config.yaml
optimizer: "adamw"
lr_head: 0.00789
decay_fraction: 1.0
final_lr_fraction: 0.0
doc_mask: false
Each number is 128 + 24 x the weight over the matrix's rms, rounded and kept within 0 to 255. Layers, rows and columns count from 0.

# layer 9 MLP up, 832x320, rms 0.109, rows 194-228, columns 192-255
[[134 126 115 131 123 137 138 116 159 112 172 143  87 168 129 125 138 128 116  94 162 132 123 166 152 143 118 117 124 124 144 163 161 139 110 137 135  91 142  93 133 102 145 168 142 149 166 164 101 102 114  88 131 173 106 118 100 108 150 139 143 157 122 110]
 [130 129 134 160  95 114 161 114 106 108 103 114 135 113 102 152 139 178 146 128  98 178 171 119 144 134 153  89  84 151 138 137  97 105 111 102 111 142  69 114 165 149 128 111  86 125  93 127 138  97 134  77 114 137 120 132 133 150 116 124 158 122 106 143]
 [110 118  77 115 120  92 123 112  95 109 100 107 149 118 118 158 148 120 139 129 131 157 114 132 124 179 138 143 156 127 126 109 121 122 174 109 122 160 134 114 151 105 133  99 117 121 121 120 114 110 106 113 126 151 117 134 157 128 124 133 111 169 109 170]
 [157 142 115 123  84 142 177 188 158 117 108 134 168 142 106 148 133 142 155  89 159 127 131 168 108 108 129 124 135  98 117 132 126 136 182 111 126 124  89 163 148 136  93 134 144 131  96  82 163 145 127 153 144 110 134 147 152 165 150 137 172  98  89 154]
 [135 142 154 115 147 117 143 143 142 144 132 151 101 111 146  80 144 106  88  76 140 106 139 151 105 139 118 130 125 106 127 187 147 123 115 149 129 142 131 112 164 112 127 120 129 140 144 165 113 102 113 124 147 137 114 135 152 125 110  79 122 108 120 110]
 [ 96 123 151 118 102  89 164 126 123 152 123 158 119 163 110 133  63  82 123 126 137 131 136 152  92 162 126 107 135 112 127 135 202 162 134 160 127 131 175 159 119  76 153 108  89 118 127 154 111 152 129 105 107 114 121 130 153 129 145 158 132 150 114 148]
 [121 131  69 136  67 110 141  95 141  99 132 124 115  97 125 148 112 117 122 116 143 132 146 139 154 122 105 116 116 139 127 131 140 113 131 138 112 117 116 129 154  97 153 135 117 108 124 117 107  93 129 110  93 128 129 143 120 122 104 116  81 110 159 117]
 [ 88 180 103 160 171 136 122 210 122 121 166 106 123 158 156 134 134 148 168 101 103  79 130 123 135 120 129 141 129 139  94 156 119  89 107 105 157 118 132 168 132 129  93 117 129 110 150 110 121 135 187 133 144 145 124 136 116 118 193 103 126 156 124 121]
 [151 146 115 134 150 127  88 107 134 101 107 146 129 165 104 117 114  89 156 154 177 131 113 117 148  76 118 119 137 120 151 165 119 131 154 172 114 131 142 171 153 120 126  94 133 103 165 122 175 128 100 129  93 132 140 145 143 104 116 116 142 136 120 158]
 [101 135  99 142 100 139 134 140 112 128 170 136 123 135 113 127 120 105 104 119 161 134 151 163 118 140 175 130  80 106 143 165 114 146 119 131 156 150 105  88 122 122 128 138 131 134 137 140 121  87  99 139 120 130 162 140 125 142 105 128 149 148 116 137]
 [142 127  98 130 132 124 101 131 116 106 109 150 184  97 154 150 168 126 130 124 154 107 136 160 104 155 107  73 134  97 102 111  96 124  98 108  96 133 174 157 117 118 156 173 122 101 145 130 141 140 133 141 135 112 141 137  78 117 138  83 152  77 100 141]
 [122 142 118  93 157 138 116 130 128 127 150 140 158  66 140 132 118 172 120 172 118 111 133 149 136 117 133 134 167 131 146 126 130 124  95 133 147 101 158 121  89 100  92 164 122 111  99 130 141 195 125 141 124  86 140  97 128 121  97 119 125 161 131 149]
 [ 92 129  88 106 156 134 150 143 116 140 154 125  88 138 144 136 144 156 125 103 150 149 123 157 123 111 128 126 136 120  88 157 108 154 103 148 147 102 118 132 166 124 122 186 104 145 124 166 129 127 135 133  92 121 128  87 117 106 139 118 143 132 134 120]
 [196 213 146 120 141 140 115 131 144 100 161 128 135 145 136 113 153 123 104 124 126 133 158 118 154  87 129 115 132 116 147 152  84 122 111  68 116 179 146  93 172  97 126 134 137 133 122 139 168 131 133 124 119  92 122 124 152 122 181 109  96 124 100 125]
 [134 135 136 141 161 126 125 106  81 134  84 122 149  96 124 109 100 146 137 124 121 102  86 124 112  91 136  98 143 139 145  84 161 114  85 140 106 152 143 126 121 134 143 140 184 156 115 118 151 148 202 145 128 101 142 129 166 167 141 148 109 123 141  97]
 [143  94 130 158 170 140  97 117 127  89 148 133 116 146 112 146 108 102 129 108 163 140 140 157 107 153 146  86 124 138 151 140 159 170 104 148 163 123  88 104 136 106 135 138 174 122 151 114 185  79 118 127 126 148 131 120 125 124 128 110 119 127 118 141]
 [145 136 108 134  99 120  98 102 168 151 147 122  98 129 154 110 165  78 179 123 151  99 151 135 145 161 152  95  84 152 161 134 157 128 138 143 157 111  88 137 156 114  90 144  84 119 148 162 173 145  87  97  65 167 150  68  95 144 159 149 128 138 100  91]
 [101 148  88 119 130  82 127 141  97 118 131 128 129 155 139 113  91 124 132 123  98 149 179 126 107 132 103 139 127 104 133 126 103  87 147 136 143 178 151 145 110 129 127  55 111 117 176 129 117 120 162 104 140 143 113 165 107 134 128 111 139  91 178 164]
 [136  99 104 101 188 141 114 113 117  94 136 146 116 186 135  55 130 130 110 134 120  83 112 158 149  81 155 160 128  74 155 139 105 106 115 104 138 112 116 132 193 122 112 128 105 154  97 131 171 112 124 123  97  85 128 139 127 138 119 150 110 130 113  91]
 [154 107 173 124 165 101 158 120 142  95 102 145 161 147 102 148 167 138 134 140 148 147 162 114 120  68 164 108 136  94 128 125 134 163 123 118 135 108 150 168 117 117 131 146 168 115 144 103 115 147 116 117 100 145 160 124  88 133  97 128 124 135 116 133]
 [123 115  99 144 137 150 104 119 124 112 139  94 138 103  72 146 168 181 187 164 116 112 154 148 134  91 138 107 147 110 164  85 112 114 148 145 147 138 155 121 176 107 138  72 108 152 103 129 119 167 153 133  93 141 111 147 143 138 115 100 104 131 135  84]
 [110 114 153 162 104 124 171 148 121 129 147 159 132 100 169 114 126 162 127 145 135 129 135 160 155 115 137 110 164  77 156 149 175 113 123 120 121 122 161 105 150 198 108 132 135 138 124 157 144 119  99 113 109 140 115 119 122 128 143 148 133  76 135 140]
 [163 125 148 124 123 161 136  85 111 123 152 133  92 110 126 115 141 107 137 125 159 131 147 136  86 100 115 111  99 104 148 134 184 121  97 154 145 119 150 142 152  96 134 116 138 135 137 134 114 129 120 146 110 118 153 170 173 144 125 124 118 151  92 131]
 [110 156 131 160 112 114 126 121 108 158 157 136 101 156  66 127 102 126 137 107 115 117 145 101 118 130 144  98 151 177  98 108 110 136 120 127 133 124 136 154 155 149 107 150 148 127 118 116 186 117 136 162 111 152  94 117 125 105 139 106 152 138  88 158]
 [116 149 120 118  98 136 142 154 131 107 136 113 115 115 111 110 152 126 146 145 130 136 166 122 156 194 100 154 153 121 151 156 140 110 129 147 120 153 118 128 165 137  69  89 146 135 141 140 115 136 147 154 143 130 100 130 173 126 179 116 117 102 127 106]
 [150 106 200 146 100 143 122 146 183 107 128 121 179 118 125 119 125 128 124 140 196 154 153  96 109 100 132 145 152 102 150 128 163 144 136 115  90 122 162 130 109 105 146 119  76 132 150 131 136  76  95 136 154 145 162 208 105 154 130 135  93 141  98 130]
 [120 116 126 165  77  91 117  96  85 132 129 175 133 101 110 112 138 147 101 122 123 167 100 107 122 137 109 145 143  82 129  94  87 120 151 132 120  93 184 147 100 128 133 151 125 116 149 147 110 137 106 124 174 164 116  89 117 158 161 107 136  89 192  96]
 [154 122 148 120 187 125 108 173  92  63 138 120 165 148 146 126 135 153 121 167 158 135 102 103 107 143 136 110  89 172 166 133 153  80 140 150 101 163 130 136 127  84 137 177  97 134 155 155 145 116 134 155 133 134 188  95  99 141 137 123  68 138 133 116]
 [111 109 112  88 119 141 143 131 158  96 123 128 143 171 124  97  66 116  89 116 158 140 171 105 121 141 110 185 168 136 128 161 129 114 107 146 127 155 124 106 138 123 144 162 119 163 142 145 105 131 136 146 126 123 120 115 125 121 142 145 142 149 137 159]
 [119 116  43  86 168  89 167 164 143 108 135 103 114 142 117 146 143 136 139 189 157 177 137 122 134 107 105 137 141 103 157 118 142 163 168  76 146 110 130 142 133 129 120 179 136  93 168 142 118 117 127 172  76  98 114 133 114 144 104 125 135 136 156  87]
 [122 119 121 154 140 168 152 130 154 100 134 135 109 131 106 116 197  98 153 141 105 130 106 172 158 162 110 146 179 168 115 123 123  97 134 128 161 126 106  99 132 142 155 131 148 141 154 137 131 104 144 140 138 116 189 125 130 106 123  90 109 138 142 151]
 [158 123 129 145 159 145 117 140  70 135 135 136 158 128 143 144 176 119 137 140 167 141 112  99 171 113 105 122 131 140 114 154 109 105 131  58 102 136 150 173  86 170 131 120 122 109 149 154 168 165  95 160 152 121 120  70 131  73 132 114 139 134 154 115]
 [179 101 145 113 112 167 116  88 114 132 125 138  90 128 148 152 107 131 117 133  98 126 168 104 116 114 103 105 104  96 118 139 109  85 118 111 121 146  97 139 121  93 120 168 120  90  91 132  65 138  88 152 147 174 137 128 131 150 136 140 139 174 124 136]
 [156 115 135 177 115 116 118 164 119  90 153 123 104 123 113 115 122 109 108  96 128 109 120 133 174  84 124 121 127 148  99 125 141 147 137 121 133  86 140 110 128 128 111 105 119 153 144 145 149  94 126  91 122 102 134 121 154  93 130 132 144 106 146 113]
 [198 108 177 154 118  92  95 106 146 114 133  85 124 147 118 145 127 111 128 142 121 107 128  87 171 139 122 155 102 154 153 115 152 128 144 101  99 118 157  89 164 136 115 108 133 103  85 152 139 121 132 130 117 147 106  67 107  97 104 152 129 158 105 169]]
# layer 9 MLP down (transposed), 832x320, rms 0.104, rows 194-228, columns 192-255
[[156 136 134 144  92 123 131  91 149 136 113 163 154 158 126 122 181 150  87 118 165 103 123  84 147  98 157 132 173 112 149 148 122 103 121 118  78 105 128 111 134 170 175 112 163 106 137 154  78 136 146 115 133 154 147 159 129 154 105 113  73 116 116 165]
 [121 150 115 101 110 158 116 110 141 175 154 134 104 149 123 142 137 101 125 100 121  92 108 140 108 124 138 151 136  93 150 140 158 120 125 111  61 128 136 127 139 142 141 167 147 126 160 134 134 151 128 106 130 134 116 140 114 136 132 123 157 162 161  80]
 [161 113  96 121 114 105 100 115 153 146 121 142 109 157 116 124 104 107 102 169 134  98  70 147 114  91 121 140 160 164 127 107 130 137 111 133 147 138 112 113 170 127 103 172 105 133 149 112  80 126 129 124  98 129 174 131 124 123 142 110 146 105 144  95]
 [119 172 134 122 136 136 153 135 115 167 110 156 143 138 117 112 156 169 118 125 128 144 164 128 125 122  99 156 119 140  85 148  74 155 110 165 116 130 163 104 132 137  69  96 115 135 167 151 130  98 109 129 153 135 134 110 162 115 108 115 129  76 152 114]
 [143 135 111 120 148 166 111 130 136 125 116 152 179 140 163 116 165  88 123 142 131 134 137  53 120 122  96  64 147 136 111 117  88 138 113 133 126 139 159 142 149 134 159 156 107 152 126 195 148 150 125 180 118 139 116 103  99 142 127 145 114 137 100 126]
 [121 129  70 110 113 117 121 110 121 134 125 146 132 124 133  94 112 115 115 140 109  86 117 131 121 148 125 124 133 111 116  99 137 109 125 133 158 115 170  92  92 171 138 163 148 130 117 105 165  79 129 105  98 159 104 114 139 124 134 118 106 131 100 127]
 [117 102 172 107 117 142 125 128 115 133 156 128 105 150 170 130 145 130 138 112 121 178 156  95 127 154 124 121 112 131 123 138 117 105 108 132 107 153 119 104 119 173 128 123 142 113 112 168 145 132 136 115  75 140 116 143 127 165 130 159 156 134 158 103]
 [127  81 184 104 145 142 132 139 144 147 163 120 107 115 103 146 135 135 113 137 143 107 200 137 149  98 192 111 107 102 141 124 161 108 111 142 128 178 157 154 118 128 167 146 173 128 100 133 163 153 140 150 111 113 118 129 178 143 143 108 142 167 184 148]
 [149 136 134 118 137 121 159 142 114 145 102 174 131 151 141 180 100 202 138 136 147 125 120 149 121  93 150 175 123 162 129 176 157 166 139 146 178 129 120 122 163  90 129 115 131 125 152 151 105 133 157 118 146 159 127 210 121 157 122 171 107 165 141 134]
 [105 107 138 110 112 128 139 138 145 100 121 144 126 140 166 126  85 136 131 104 109  80  95 191 139 101 114  93 102 128 119 119 100  97 126 144 156 145 154 120 139 146 118 151 111  75  89 160 136 173 163 119 133 128 136 145 139 154 125 109 173 126  90 113]
 [116 131 153  98 114 139 158 122 122 131 103  94 109 121 118 137 116 144 105 108 110 167 112 152 137 103 164 142 117 175 138 137 144 117 132 103 115 129  73 156 169 121  89 113 142 103 136 148 106 121 139 124  93  90 139 123 153 107 148 125 113 135 140 149]
 [134 114 115 131  74 130 131 144 143 147 116  87 102 139 122 156 137  81 135 144 151 148 142 143 111 139 129 105 122 149 143  97 125 109 152 123 126 120  99 145 143 156 132 122 151 117 154 124 130 106 161 127 102 155 110 129 127 173 146 143 140  64 111 145]
 [155 122 127 146  77 123 129 109 135  79  93 127 167 125  78 113  94 138 102 133 175 151 120 112  89 142 130 138 150 109 175 116 122 132 119 104 138  88 118  92 159 147 130 135 129 134 113 115 131 159 110 116 151  89 139 134 142 135 163 131 104  95 152 124]
 [ 72  72 133 126 149 168 109  80 150 157 140 132 101 130 116 125 144 152 132 120  90 126 103 114 184 125 169 157 167 116 158 120 136 126 126 126 113 119 102 126 109 117 151 163 180  97 128 130 119 136 137 118 147 142 148 138 123 180 107 116 134 120 110 109]
 [160 114 136 119 116  93 131 143 159 138 125 111 144 163 175 119 116 141 141 148 119 124 114 135 101 144 141 113 128 147 112 137 128 157 117 132 168 134 126 167 133 127 125 108 128 151  91 153 132 139  98 111 129 107 135 143 153 158 119 135 144  52 141 129]
 [ 99  89 116 108 131 116 127 121 122 130 119 148 116 134 148 138 161 100 111 133 121 121 123 100 156 127 127 115 145 109  98 124 122 147  97 122 114 128 122 118 143 157 140 189 107  76 178  89 115 117 107  85 110 120 108  92 205 137 126 138 154 114 138 120]
 [118 155 105 115 120 138 121 106  86 113 141 149 116 160 120  87 126 116  79 108 134 117 141 126  96 115 147 153 165  98 124 112 126 141 168  78 109 139 142 105 150 163  96 123 126 140  90 122 161 163 148 101 159 126 123 163 136 109 146 102 113 131 120 122]
 [128 136 145 129  90 143 123 117 134 154 148 119 142 122 108 134 196 142 143 120 118 115  91  87 109 122 130 108 166 157 127 158 132 129 133 118 119 110  98 115 152 144 130 158 127 167 149 167 144 140 127 136 132 112 152  81 163 125 130 151 128 159  75 126]
 [110 142 135 120 102 159 125 159 141 143  81 178 168 129 112 119 119 125 103 125 126 150 118 126 130 123 146 114  76 105 141 167  99 142 132 160 133 117 115 128  98 113 144 170 117 134 143 122 111 158 133 156 106 156 118 160 162 133 124 119 132 106 155 184]
 [140 126 131 140 108 138 138 151 113 131  97 102 125  99 153  88 183 107 166 123 118 158 115  85  94 163 108 154 113 157 120 128 157 102 114 128 133 135 150 134 173 174 121 125 119 158 148 147 117 101 125 111 113 120  99 162 131 104 126 129 114 120 109 132]
 [ 93 156 103 117 158 137 178 138 132 135 111 127 122 137 122 123 124 108 143 132 144 139  96 148 110 134 128 166 122 172 160 140 111 145 172 129  87 151  75 149 121 143 164 121 177 116 121  88 133 136 120  91 143 178 160 106  83  98 110 107 118 155 137 131]
 [ 89 111 111 166 102  94 147 130 136  87 123 111 113  94  83 164 210 119 102 116 154 124 109  34 110 152 161 195 161 131 117 138  98 125 159 130 142 135 134 119 134 113 112 113 131  96 115 108  75 122 114 121 142 112 135 142 102 144 140 120 145 161 131 150]
 [129 140 108 130 123 150 158 121 122 155 105 126 109 113 147 136 118 140 148 110 133 136 130 148  73 122 147 115 129 127 109 110  95 112 125 136 135 109 114 138 143 153 121 165 102 133 108 115 139 142 101 164 120 118 127  93 133 147 133 144 151 110 121 105]
 [120 141 154 123 187 116 106 140  70 136 126 107 153 160 107 138 137 106  97 128 132 131 150  94 156 112 104  86 135 113 141 145  81 142 146 146 125 129 108 127 128 114 107  96 152  90 136 156 146 150 131 114  87 115  94  91 129 131 120 159 153 105 149 111]
 [ 83 140 127 122 128 149 132 105 130 121 149 109 120 102 146 103 169  90  93 120 138 158 107  87 100 132 147 148 162 104 128 111 157 130 146 143 117 160 135 127 176 177 118 160  92 161  91 123 122 178 113 135  95 126 147 112  55 119 101 156 139 134  74 103]
 [110 167 142 126 100 130 134  94 156  92 136 144 103 171 106  98 106 173 121 135 100 135 108 157 143 118 120 147 130 191 140 147 158 112 127 109 138 152  86 122 139 128 115 118  89 140 164 105 110 133 192 149  98 148  89 126 149 181 116 139 129 129 111 143]
 [132 133 178 112  86 154 129 119  91 132 146 161 105 101 156 110 160 169 144 102 146 128 175 112 115 101 144 111 135 133 110 111 166 138 138 136 117  89 143 150 143 194 151 147 152 156 132 139  99 153 108 132 123 117 144 129 139 110 144 113 132 170 119 140]
 [115 101  68 131 136 126 117  87 134 115  92 127 138 127 133  61 139 162 149 110  91  89  71 133 109 151 126 139 147  95 115 137  90 125 127 135 106 173 120 133 129 105 118 143 142  76 137  90  80 128  96 105 167 130 128 143 109 149 152 125 134 113 157 135]
 [109 119 150 128 139  92  81 118 114 166 153 124 112 113 149 138 101 156 119 173 106 132 116 131  98 153 133  77 134 125 149 128 121 136 115 115 148 137 121 145 157 145 118 104 139 157 126 151 110 127 140 102 105  89 119 126 181 115 107 146 147 134 143 130]
 [105 111 161 147 136 136  67 146 128 118 118 170 142 144  97 127 103 134 103  89 127 104 152 130 105 119 128 130 150  94 132 139 121 139 123 159 118 113 132 120  95 102 123 113 141 109  82  91 179 135 128 178 147 216 148 125 143 128 125 120 110 169  93 140]
 [108 126 136  96 120 119 167 206  95 130 161 134 122 110 124 110 114 128 109 132 151 163 130 118 136 123 159 144  86 160 165 116 130 140 123 147 149 135 123 151 127 102 143  38 103 151  96  91 143 158  68 128 105 175  97  93 102 122 164 129 127 111 194 161]
 [132 108 128 135 112 107 148 125 142  99 126  89 173 174 128 120 146 100 135 127 116 105 135 126 104 128 125 129 104 113 132 114 144 137 155 144 114 127 179 106 115  86 177 112 108 154 147 135 128 132 140 158 156 144 141 185 190 117 110 147 112 148 118 134]
 [121 114  96  81 142 116 150  70 109 136 177 132 115 110 148 134 106 136 129 105 138 126 137 155 132 101 142 114 103 140 106 118 114 137 117 102 151 163 133 128 120 113 167  82  79  95 179 102 146  92 144 159 141 148 156 126 125 129 134 152 125 143 106 142]
 [146 186 107 119 108  77 148 135 107 129 117 104 116 114 155 126  88 149 152 118 113 137 146 170 122 162 120 184 125 118 158 131 120 122 140 120 199 173 108 119 101 142 158 130 115 112 150 120 138 172 107 154  98 159 118  84  95 151 137 142 127 100 142 129]
 [ 98 127 152 100  95 144 134  94 168 125 136 139 125 121 154 146 140 186 153 147 154 134  79 128 123 100 147 105 130  79 132  94 120 139 108 122 158 119 161  99 133 167 150 174 137 103 143 130 117 123 128 103  75 103  87 145 113  90 128 199 155 102 100 124]]
# layer 9 MLP gate, 832x320, rms 0.108, rows 195-229, columns 192-255
[[128 129  91 140 146 117 148 117  91 139 139 164 150  98 120  99 131 114 127 151 135 127  92 111 131 187 116 143 105 128 122 106 154 134 149 108 147 130 110 113 103 155 107 148  93 111 133  95  89 108 108 122 116 105 135 130 122 126 127 101  81 128 136  96]
 [152 139 107 102 108 116 145 120 120 144 148 142 131 127 106 132 123 137 139 138 162 119 110 109 119  84 154  78  89 165 121  94 125 145 167 122 145 134 134 141 117 155 117 100 106 128 115 139 103 109 138 139 129  87 132 111  56 130 144 135 109 121 133 123]
 [ 89 145  78 153 117  90  99 115 158 168  91 139 146 113 130 148 124 116  91 122 129 134 172  79 140  96  90 138 165 151 139 137 156 106 172  97 162 145  87 133  66 152  85 122 117 151 140 135 167  99 147 161 145 155 119  82 128 117 109 117 148 137 150 118]
 [141 149  98 101 178 117 130 142 159 135 130 154 126 130 132 136 136 142 146 160 165 132 175 122 111 127  93 121  98 129 137 136 179 172 174 142 136 142 107 132 114 149 100 171 114 123 168 110 116  98 155 101 154 126  69 139 129 156 140 110  96 101 127 150]
 [109 125 135 101 137 133 143 165  93 165 116 125 116 121 123 137  68 142 128 116 141 125 112  68 129  89 128  93 146 137 178  90 145 103 130 149 128 152 136 122 131 166 163 135 170 153 188 171  95 130  94 164 142 172 127 160 171  87 163 159 158 128 162 156]
 [132 123 110 134 162 132 152 160 100 161 105 163 153 118 134 111 135  90 127 163 150 126 128 101 136 112 145 115 130 148 134 126 111 104  90 116 147 111 122 132  79 164 126 115  93 105 105 137 134 152 148 109 139 123 156  87 127 119 128 128 134 127 159 131]
 [131 158  81 149 114 154 108 131 114 103 153 117 128  99 122 139  91 122 124  92 154 108 120 167 101 125 153 123 179 131 100 144 121 121 124 151 127 124 119 130 121 162 113 151 111 149 131 133  98 124 110 181 122 112  98 138 132 113 118 173 146 140 160 125]
 [143 107 164 123  92 107 124 121 126 102 146 110 151 124 109  90 142 120 100 186 136 103  85 126  95 105 106 126 139 139 132 120 176 100 146 151 156 105 127 119 123  97 108 129  83 170 127 143 115 136 124 128  98 121  97 178 127 121 113  84 141 117 131 104]
 [146 165 133 126 123 124 119 128 109 114  81 100 116 160 109 142 113 134 130 106 115 138  91 127 139 163  67 128 117 128 131 112 129 132 147 134 157 179  88 137 147 116 119 130 142 137 128  98 123 117 141 111 111 121 144 129 133  98 152 107 142 135 168 113]
 [166 128 103  94 120 162 155 142 116 119 145 173 139 154 105 114  62  96 114 100 137  96 128  85 117 116 135 134 124 128 176 170 139 144 104 160 151 122 142 136  92  86  63 141 162 159 115 114 100 134 118  95 114 100 129  81 130 152 169 132 151 143 131 130]
 [110 105 186 126  96 151 135 146  84 114 114 142 118 119 102 123 136 128 105 126 146 139  99 139 136 124 199 148 137 105  86 114 108 170 130 181  88 122 172 136 136 148 134 114 131 119 121 120 127 130 139 143 152  83  92 118 106 125 121 118 157 152 195 112]
 [ 83 106 161 113 128 153  96 161 117 122 120 136 108 165 117 114 122 110 134  85  93 195 131  68 119 176 152 133 105 149 145 138 161 182 101 118 144 120 115 143 128 159 140 135 166 138 118 158 153 123 155 152 144 146 128 118 111 139 104 149 133 112 149 119]
 [131 103 129  89 129 142 108 106 127 128 149 110 139 112 152  95 149 103 165 140  82 100 156 143 153 111 119 136 104 154 141 129 166 101 129 130 177 119 178 131  69 146  99 131 104 163  92 133 106 122 134  98 140 133 111  99 144 160 169 142  87 146 159  67]
 [141 127 124  92  77 146 139 135 151 140 109 142  76 129 137 131 136 111 130 132 121 174 142 108 144 165 116  95 107 132 122 154 126 141 159 114 156 134 132 145 118 158 141 132  91 114 129 130  83 135  73 160 132 153 131 138  88 105 138 111 119 128 137 181]
 [154  99 158 117 112 149 156  99 146 130 110 115  95 134 122 103 123 141 142  76 139 149 163 143  87 139 129 132 134 168  98 119 171  96 118 165 154  91 110 145 139 137 132 106 160 148 115  94 129 121  87 107  83 118 148 114 174  86 122 120 105 131 138 130]
 [115 101 110 136  98  84 151 132 144 129 116 115 134  65 128 138 137 104 137 122 103 193 121 157 127 167 140 160 132 170 176 151 118 109  86  78 103 142 112 120 154 145 101 199 109 139 149 112  99 134 116 106 125 119 123 122 134 111 144 103 103 137 123 158]
 [107 120 131 175 143 140 122 166 130 129  90 111 158  96 135  98 136 144 124 107 137 130 139  94 130 117 134 122 101  98 127 113 122  94 121 132 161 121 169 137 116 141 140 126 127 129 142 124  67 122 143 149 152 174 110 100 101 124 120  84 106 121 150 145]
 [120 103 175 112 163  87 129 116 155 120 152 161 115 120 124 129 130 104 149 166 159 158  93 147 136  94 128 133 113 135  91 118 137 169 147 120 126 123 136 140 161 140 110 139 117 160  95 102 140 117 125 147 130 109 134 143 135 149 119 138 144 114 115 112]
 [134 159 108 132 159 131 149 114 185 106 108  85 125 120  92 142 105 121 121 115 118 142  98  98 120 154 138 106 114 168 182 143 122 122 155 123 157 124  40 114 148 133 144  63  56 156 174 117 142 144 147 114 117  87  99 139 134 130 121 107 107 133 153 108]
 [129 150 153  97 116 104 140 160 120 160 106 132 114 124 115 104 140 131 143 160 106 163 127 143 143 118 102  97 123 146 139 121 151 100 110 134 140 118 123 164 152 131  99 155 121 127 109 132  76 124 187  68 177 107 113 114 139 110 121 151 112  88 150 132]
 [ 90 126 117 124 149 130 160 144 143  87  96 136 135 153 121 144 121 154 152 138 110 143 140 129 148 154 150 122 110 151 160 120 192 139 121 146 191 143  71 144 103 177 125 148 170 106 156 113  61 129 144 157 164 109 106 121 132 162 126 160 120 132 154 137]
 [149 146 111 118 157 114 134 154 102  99 121 158 143 129 125 182 149 109 138 155  99 150 106 121 130 171 118  82 141  92 110 110 180 149 140 110 115 128 170 151 102 111 102 130 148 119 106 113 117 132 163 113 135 144  81 137  98 157 115 124 159 112 145 135]
 [103 133 164 130 139 139 125  97 101  89 174 138 112 133 141 137 134 124 108 126 103 152 170  57 125 106 125 130 146 186  89 128 123 114 113 140 144 153 118 110 121 146 129 144 162 161 123 194 118 133 139 175  98 133 146 142 109 120 147 121 127 128 127 109]
 [146 131 118  80 106 170 145 119  92 145 109 110 149 118 150 130 124 114  97 165 144 110  78  90 120 111 131 125 120 161 118 144 174 121 126 117 139 159 125 116  64 120 114 135 116 154 144 142 148  96 149 116 136 134 139 109 157 154 162 137 100  71 187 102]
 [ 71 146 147  96 100 131  95 133 122 129 121 128 143 124 137 141 194 183 162 144 108 106 142  99 111 100 127 123  86 169 158 147 174 143  75 130 116 140 110 122 125 136 136 158 143 148 102 140 123  93 141 148 129 133 149 120 154 131 138  82 138 122 187 149]
 [171 142 116 123 104  95 124 154 129 145 122 101  69 124 153 112 161 120 172 121 153 104 113 112 129 107  80 110 111  98 137 136 145 137 146  99 115 122 142 137 142  98  90 128 125 129 136 145 147 130 117 173  81  96 141 148  83  97 149 130 151 128 127 121]
 [130 117 165 121 140  97 101 145 121  78 123 140 152 105 147 174 133 150 123 177 194 165  94 105 132 115 142 188 134 126 191 119 133 127 115 128 170 151 125 138 131 126 150 157 105 150 154 102  98 135  28 141 123 132 147 141  93 129 137 144 104 135 140 156]
 [129 157 172  98 105 154 103 116 154 145 141 104 113 121 165  98 142 132 138 169 144 152  81 102  85 151 118 111 119 159 159 103 183 157 130 146 113 119 155 107 130 131 110 156 124 196 141 127 111  66 172 120 151 101  94 115 165 144 117 119 105 136 139 114]
 [123 145 111 113 146 138 143 121 115 114 135 103 120 181 109 119 119 155 137 133 208 129 105  96  91  97 146  97 116  98 117 131 145 142 120 142 142 120 117  91 127 154 125 178 139 144 104 129 150  97 138  99 154 133 107  93 158 125 151 116  96 103  94 140]
 [107 125 137 140  78 136 102 171 138 144 124 121  75 141 143 153 112 129 128 112 124 104 127 108 101 122 145 114  75  79 123 112 169 139 123 134 124 158  99 116 143 113  81 124 108 144 127 135 144 140 134 156  69 139  90 104 100 121 130 151 119 126 104 106]
 [175 181 137 174 119 119 121 139 138 134 107 141 145 109 166 115 108 133 107 100 109 137 110 154 105 137 142  95  91 124 139 120 187 111 120 165 137 117 130 136 122 109 117 159 151 116 140 161 109 118 144 134 136 129  92 118 170 164 149 127 114 119 116 127]
 [124  67 159 120 125 172 155 118  60 108 119 140 120 131 143 147 166 133 126 128 127 188 119 102 104 116 139 159 116 132 139 153 153 142 114 126 147 173  85 156 145 104 128 157 142 111 123 109 106  95 157 193 137 147 120 118 114 168  85 175 130 111 116 133]
 [ 92  90 160  79 122 141 133 132 136 156 115 110 152 144 151 105 131 110 125 151 131 135 126 135  94 153 147 111 142 115 193 121 185 130 165 124 147  95 158 114 128  95 112  98 102 114 134 109 136 136 166 172 117 137 107  97 103 133 143 104 139 129 180 159]
 [154 139 132 101 142  95 131  92 102 170 138 142 120 126 175 175 131 117 155 133 143 126 114 160 103 163 111 144 133 150 120 101 125 155 108 190 126 151 128 124 134 135 139 164 155 149 148 143 161  72 112 168 163 105 124 152 174  74 145  82 102 126 164 135]
 [161 130  84 132 149 161 187 117 172 128 133 123 118 132 145 134 106 153 140 154 102 121 106 139 111 141 145 122 144 133 119 130 119 107 159  93 126  59 143 113 143 128 164 138 111 127 142 131 123 117  99 138  98  96  94 163 170  96 168 126 114 186 101 110]]